Part of a small language model's weights.
Size: 14 layers, width 96, vocabulary 2048.
Architecture: RMSNorm before each block, rotary positions, biases on query, key and value, tied embeddings.
Training: a variant of SOAP for these matrices, 94M tokens, 2881 steps.
Each number is 500 + 25 x the weight over its row's rms, rounded and kept within 0 to 999. Layers, rows and columns count from 0. Numbers have three digits each. The size before them is the row's rms in percent of the matrix's.

# layer 4 MLP gate, 384x96, rms 0.141, rows 160-291, columns 0-47
092:514480476478486522522532485501504535488516517452501496527459527526488498534480495491532473541481496467467548476489514509512489497511544566496491
106:512517508475472518475479519448552474493500524455522476495498439476455508497485499490494506525441530537477487502509498527529477489471460547528505
099:534460491474506452511510503501489519560481520484503473506518529486503482459489493512480503491484505489478493457537507471495494539473513441464448
103:502536497501467554505446514501544507500451489478484491490429480485491485494488494473486532526502510505528497495478501511506473500496489530464468
099:506487511504490515566508543480479551529519471528526525566488476474496533525516472496490552481527506498504548474501485528479505526478502500521463
111:520526508506504523531532486536522517457540538519525488562511483489501525492462477520533508507536495471501525539511496515514505511499554495535449
096:559520513506457486447513495502484447460501484462492487480494469479506476493479484517481505479535543511485479451505500488493522537472479496518485
106:526517492508544498524461525518484505522485496496508521529455486489551523496469493511498496480548533467483476443477457523499518486469485486514484
105:504502479505529479500512486504490538537512493507466489510486479519514451493476464511452513519417520463518536480485487475530492489484495457470529
099:505480484509498497517506519518464480507525510526516520505538447493491456523501473475513458540495516520535507490489489466512488482459496493462502
103:561560497479512534472475480525453478541480490515489509503487462481510494509494531489518501535503504510519537523510490485502534457491493455519486
091:478503488467499536483486515536534494538518483467524529483508472436497507499486501507496513507473495475525558532515503514489457465466486540483497
093:490502516500467482493477478568525512514515544514488501478546473550472517490526508460497485504514507516538480432482501472520518472453509540495499
099:553488495513489484498517510518468500512473508496512473574517518476463502495523510454479513430468544467511515516492452493547483480509501491513496
102:522487475495498466491491515500447507499498527509499531501533528504510517508555458533500506465516536510521491507502499497530488494497541520485498
105:482499500489462532517488528494466473533517485536551535456472480507524503515471486529449489457483487491495469506485508506502495536508502576537520
103:518465529473488502476513454535508499455552545452450504523498534520501473533512468509497509490486476479492520524508498504482495517497471514505501
096:527536497469487508461489487444509527477514491519476489465537522471510546462472455557465496453528479544518497503498540496524481483477495486522518
107:475500492505462508509473489469479508524555526494499524465463444512560523513478491481531493459507485541494522474524489496482493454482493509526519
095:478470525453459470471469449492502485505493533475485457479510480505508526472504471511517504509479497476510476546484472495463499472536473492463480
103:515505535495522490479502480505491497472477510457521480538517497500533517514519472539539530510494529451467475487469545469477523492514561484491505
105:458481537517495517535472443497517487518527450444549523515506516521510459487507511495450488500545502489500513503492492475603492502518532495517481
102:489477501520488525474518486514505481472472488515511514555521455501470554489519541472542481544498497491525462552516506501540510477513536502478500
088:493562499508496535466526503480508523486490460453479451532510474503513473481482496507466511501487487476511502572484486449477523517480470461493461
098:466488532533469531510505530444480456525529503461460503552547482482536498513515473509499475488519497536477476499554495500539528510491473485486476
111:488477515562544507492518453496480528497501480460483477560489502484503496515508482487537504517462443523476544505545496487472535504540534505489480
095:482465456503481543514499474510488506508499475531517486481454492538513488453518469513452509460534513490492522505500498514522474499539523497494470
102:487497439536518544538456484490490520497477493497475501430521537441483513499503472472455483516480527506487523497472509524475486533523510511476534
096:518543508507445488483511453477517508494501511484496461502483467458534484478472539519543508474484485516418539506487492493505500514514481492512523
100:489484460452469481479501512487473523477505494514482510505506475526478522532498520492484540529508526523488550509480517524492541481496496470512448
102:490506459512493523544489482512513505492484516510508463539476478474484525487533489481498486513484483475522521519505446497460487518520527495477504
094:445491548484493515490527501519517500497502488505478508485525483490462497513495448532493503532511476512491483543462499417449499487496501518485535
097:486494515531468475497509522534478518501521486498525498461519513508478500483499454481468525504474460481489466509484563496522526520548466516557477
103:478488498492484445539471480524487527489501499462551512519462522472483523484532502474502492482503488515490431541526508513482528474485486533536475
092:566478465524483534526546463523532521460499506520460503512484528473494472507493529477464513497537495516478501526482495517520541482541502488498480
094:485483504488497496511512455502499496484486478517496488536478507513472507499536518482478488467487512500568487487522507479514549490423512458521513
106:503489533474515507479508520498542483445532470493496494504500463437484488519491518461535480490539497516519474489501509541462524488469489475512511
103:492516489493531543526507492497474488489484530502502487545524508521529504508507518440457476473495517479500540521469417509493481506499488461553469
105:515500532494485491555540511479467506512538509470503475495517497475566480516463494479478457418496482523508500478470502518521518476495537515475472
103:514506493512505501504489547491488507506470488527519488549516503499543503484485513520527523512464506480496529520461472456509447540535485476536472
089:526539513508476502529479501506454518495520447496541496510510501520512529499507486464469477496483483507507506460553511555523495503470501513506478
106:475469556509511467513491515501503564551509471553488490477489446471514493533509477497524492512481528527495553521526488516492501501524517499494489
102:496469452530516537486489477511508487512510496507472479506489529488518502498513485480486485498506452447531520488491518513495531517503538478455492
096:545494472483514527470477508549495469534459484525514491504528489467520499506509510479504495465481520468501508540481506533506494467514441495486498
103:479509478514496494519518534462457517528527548434543502506494519494520546515505474481515510514476484512523558483427481484495476519510468522460482
110:481492553553486527525546485539511493498462506462503460517501540511513522477490502511494487467532509505540525529486551544505536483469483523490483
104:495509506497515495505460493513481523479494484512487485473554552507505517468484496535528497477540445473509498514533487504500512493492490535497529
097:509462494475481484496511492498518539516497486508492533533504467507525456481497536546469490464492471517470550456455502497504514473492501467539474
102:486414500474517495460572510493519491517466487494477522479498491467471484478503495513505470492450467520467478487492516477512488538505453508503509
102:494522515453496506467477463513461475487496496509487419475478478499495480506543497493488500489475480452468510460494497473504504502459519453501499
115:490494465488504482472500493488505483488523524531546495467515455463536495476509459489502451509537487473502484499548503491508482480538500484504482
088:514517521432510548460506481486516498519486490465490493481479492502485473517490478531454477501502476506517495501538524482522476495514479472452496
100:515543475479502496490486520522497521461475532462506484509516457502526477512487490475522543519485504480538556500502462518487467470507498484454492
106:534523457511501492459506485499470499496500510531468481512533514538488467517472492526499476482537494518506489530497507460493501556535443538530468
093:500430514481513560518536491455483487503500542479506507491483459472549511475546501501507502527517464519500516504517504513519495486530507495502510
108:490516488521491521466515457481530517489471463471438479511515493478487515570521487490496450546497482537500497508505504485504500498492512496516470
098:442473476513504505481508520509496495497491513470486508506517499511512475495555484533498520529528505489505468492504445502516489497480463509479470
093:491509512489517449484491530510445475465492494524502506486532520525527512504504491546499483505478536512539497529474479547490489492489510494505500
097:534514489487505479482550532483501537535464456545477510471474473468496488512469508506479515505525510479513489493519557472472464519477505505474493
101:461475533512540472487530561474455491553455490508499536532504497501529524492510467511492459523504513491474459460516454535508504519476473480505461
102:445523511568515475505483476535503443482520509496522507491492494493534505509527492549487505510531479515524547464516467468483502447519511501520458
109:519505499531549468494517525493540544523462485525526508478550491535527477491473519470486540492467517524538523475489500513494487534535477493531470
110:524495510522522493523529478506500486525506471502489508511476509480519498490478497527488491494518488490498526544460534522529542560536532558529470
095:518507465490466492491488516519439488481479464501548531524481487466474499515504498510493495432494475507516500494512481494495436493482489507499538
101:475518523503454506508456506504483463451483474514526472493522487516470512540466474503525492481503503538530515495494524496505529517590491505482563
083:512551521517484508508515441449518472519468522505512501515512492502554508459492498488511507490516579502533549507487533500527520536495461512504487
096:463492506449485482516523519485480517466520481477500490485482493528516471498486471498461518479460496540481509489480482467485512478474503476502530
096:480457548520537532503479499489501459519496523502485465510486484465487464500476488504515425491536518501432476496481488525466495509467483480490550
098:500518487537497513455495486485534535527537499478504501486457507504498520497549497502467469518512548560491471509519527483458493455524483507528518
106:491477508519504524510500513506507540507522537482495491479503505427490506505484502487561548514484500459506503501492511483533517518505489503485545
096:493512533524524449435470454497504479448496462520528486528517525489529524500503471502526489462515464472506503485492487484560475511527471471503513
103:495522490510510534484488489531524539475480500486513546476507517520508523531514452524489536514507517502515488472459534442517484519568498502507522
093:485502459518501512498484529496515539508503455516492487520519496464483502522523500451453465514514467486502503517462518512459549533515463522511509
100:493507534433541502510543528559504509475541518536501552519479457465521491523510474522485482508511500459453497495503489509527495528512479502481526
106:469452528485470503485524562542477517453514487512535523541517500510488476482521489503501450526496486460509509503508495485500459505518494502473479
094:504490501502488464507494513483492501503480476501513503504525457470505483478499503483475527467502516585548494488483485522451498509489523464546470
097:517515449491520475494485485511516512502491475494520482530546468486522489435495515536430486505512496487546517498439521501512508502485488457505503
092:482490499515510475500516545546483455497502487461500473525514450505499520546553557513468490475543500479524502473512479511505525482486518507516470
093:502518552502485541478510531509520537501498547486459510496485488471476498509527525530527481478501537491505489479489550481477485529530503546517451
085:512487495506449498451574517476482488528539500532429468500517482501523493522494453499488534489498501468528489521464509494501500529489510492515487
100:495516480519515463516504481537455538493474470473452544471513559479482507493512519505523527517482532496481476506529496489499480531525466531527485
101:484510500539495437498526493529526514467509493532482529487518481505501456511520521477522495506491449500537490540507468488447499514476453478476451
095:513534502546513517478480524543537477515498523505527473477528507481482463512483534483470482502498476544475531501507459501448445507500452500476515
099:447522504543515512537484514452482504532497555507515532488516522498491472493553523544494477457492537515500505471522489507438481526499490519483489
099:507504476481480522487527500493478461525535534447550454506470472485526522522485513520515494521496483469513513473485495511463531503493506506484517
094:525499473530493510525462482479510490470515530497479507457473482506528534507408480525524467510476544493508484493483469488491447464515497492474497
104:514488481493502503462496481470539547494511512474486514501457452495539466505492554488500513508458479499498531478508519514509507544454515557556507
093:487473507497430506496490467498498502516489521510519511524518478489496520454467527493470480512518508477562529489495514532546465489518489465490495
108:505495536505471539483531500519524528487519564516519502555489486502473487502511490488482516465491531483506534486472534526507490538507491500484497
110:472499487512520481549513493465476507480500487493500439530529501449517498486467557508513479501486549483456524533503503502526493485530530478507463
089:512478455478462568462474474473521515472487491476491509509500560491478481541473479472537471490513507488489518516531508506484511506522537488486531
100:500499487500475488486537543519443477515486494565478507521499488512553458491507503514483491508514506523468494529520495469511523522510498511478536
116:461493514525526519483539526523542497545522481481567444518504502490478454507545498488458473479488517523469517508480523477490485499515505494516487
094:542512523491530496481465497459472513446567495516497518547515476436517539487487485520524483489507511532543496522460490494488527494502505502441520
100:515483565461478507487507494562527465530494458481500501499444473513491507467519498498540499504501529513530479463481492507496509510507503501533501
101:468479509505522432478495499469556493475496455522498490522580508515541508474507471476513512457464482540468535514528472496533501478507485465490481
095:514492511533495502507523515489506484535519541491500534526536502484496473427476526494484467543469504468491466502546533491543482492509490534527484
103:497492503518504483479497475525497508503454502506490533426533522491493519462531509477500482493475471467529513454493508504488501529490488491500508
102:506511502544460514486553496553497504520485487507524490488509513472514518547484487476512528506480455480514468478499490478453489559490459469507501
100:472517497501479491522468496534500500516518523533508498519523498467526517488520485536520529503499494517508525473524515495455496469445451478504475
104:514476551487505464458493492531545528517504485496534513488465534499483472491540526492500472516507462479518474459535487502511538487497504471494509
103:537488512520490492495517457523471487477519521482512502522511480482506519512498452478490463496533516498561552479464460529496465469500449529517506
096:559485463512510512504572473501498503507462539523529501529515494461476500512505500517491541485502494499490535517525471509494466473497542456519504
104:531509507521512547462499543515495536528496480505486487480440500504482501485499527520507524485531535547536508498430526493470509503496534523508447
092:461467533482501534499468464509516537484542522479499556505466494500509468481494530498513488486500512455537476477526465498488461510477503521480568
110:470521460520524499545439522537493493537585487521544504518501498521505518487493483553475495492492528492549499491493541526519470499474459468466477
096:537527520450531492498481471520500488488525486509452507488530498504487507479495516478487523456486582550537501479500476485474477492485500481480485
100:526544477520493482515512511512536521526539529486478533488460521484472444530477473434541477539527495485519460480489490480500527493550475505529505
107:476529486456459504485445506541513490485515478477518523497523442507492512486461503508518445499478506485533520566527501465510528519500481451520531
100:497521433531471542454493526522498499533502538505477518489463491510544516420528531505516495491496494486473492448485474530507460519444521522502487
108:541466539510530481510518493512514556488473505518524503513550469479461443502501515515484508470505452524480531476473508511487495525498504518491503
102:495471528463513476496499511546462518478459494542494503494454486476521514511536515499533480505469526478519492508498511485492506507480477509559455
089:476500511487500517488491473468478507492477534512499477519539510453512471506481449484470491484469489492581483529511452505526479477537524509509473
094:464509473516528489466501534508499515487508522473505452506478472511485507476530433493447520531515487477499474521507452449493515479497500491465534
091:509470487488471549518472471527474479509495477492476489490526511514499477473534509487538534449528520500510504488476440456479470509485489463512500
095:480516480517455482463464526542498527483484496485504509516518492490488517486570524530496471576487454451530521540515494496557521515516470452491508
104:462507493545468495511515457509513537501557555519524538477506535515497480510504534505545478469494489528539516503494505456467487508510506523544516
107:509489554495500491519481518513463485491480513515503499454518534490536470487541481556469480530505474490503453502509497509466487517490482501451507
099:510542510548503473466493519525468523504467483528460459538561502476486527500520507475501526477464501507476496495487487506479474495530519499473478
098:493518517501472515543507468480503495528493502471483480518504521501558497483493515529512529473494511535581526495518453467478531506527489495510481
094:504485547443501535519490445495537512476531552504501493534484508493489506494485516525509511513501495520467545514521526532500533516518489519507528
100:455453514494507510493497542520504499483474543484526489478520486478522491517465499559513556475474493520494518546491519476506491512477547499501542
099:533440499498515500466540553492502519464511493465525506509430474469519466530514493552480485490518500507507497502477470486464493498527521518500486
094:531495456545503526548470520471518525507510471488491539499524496477487550528502476494503492518526493494529462485481513517504502532499525498470547
105:541528495500527493475479452512538549509542493544485466470491494492493539500499509547483522503468491515547526445514482484508493483502493526463488
094:462462495468480511509520535527520514443533490529471539487468553478498476491488540519482505529506461493507539512488504459495463543482550507508489
095:528467511473477550457505491498521489507521520480473510524524496480524520455525463522520493517517499531485524490483518449482480521501507541513502
088:524514481480500494470556491476506512508554476500470529510503489517458533559534464544480485466522535504517467495522444450509495545496469500458485
093:492501513518509550477529535477488504490464525480500519501494494465534510505532508517503506474491499457482516459486536505493439519479513506500533
098:508519481502473508537522448486504545486495476504455521498522512490511510491470488564473505474521478498503512521530543526516487510495494478537506
094:513557513523479551575482512490512482505506488468481484503469498566530490511541462480485523495497546500512509505491489496500520512509490495518466
099:522507507545502486493507476509511509545479499422524447506504481539476504520525462467468477508486544495495485507500506553444483502485471502526504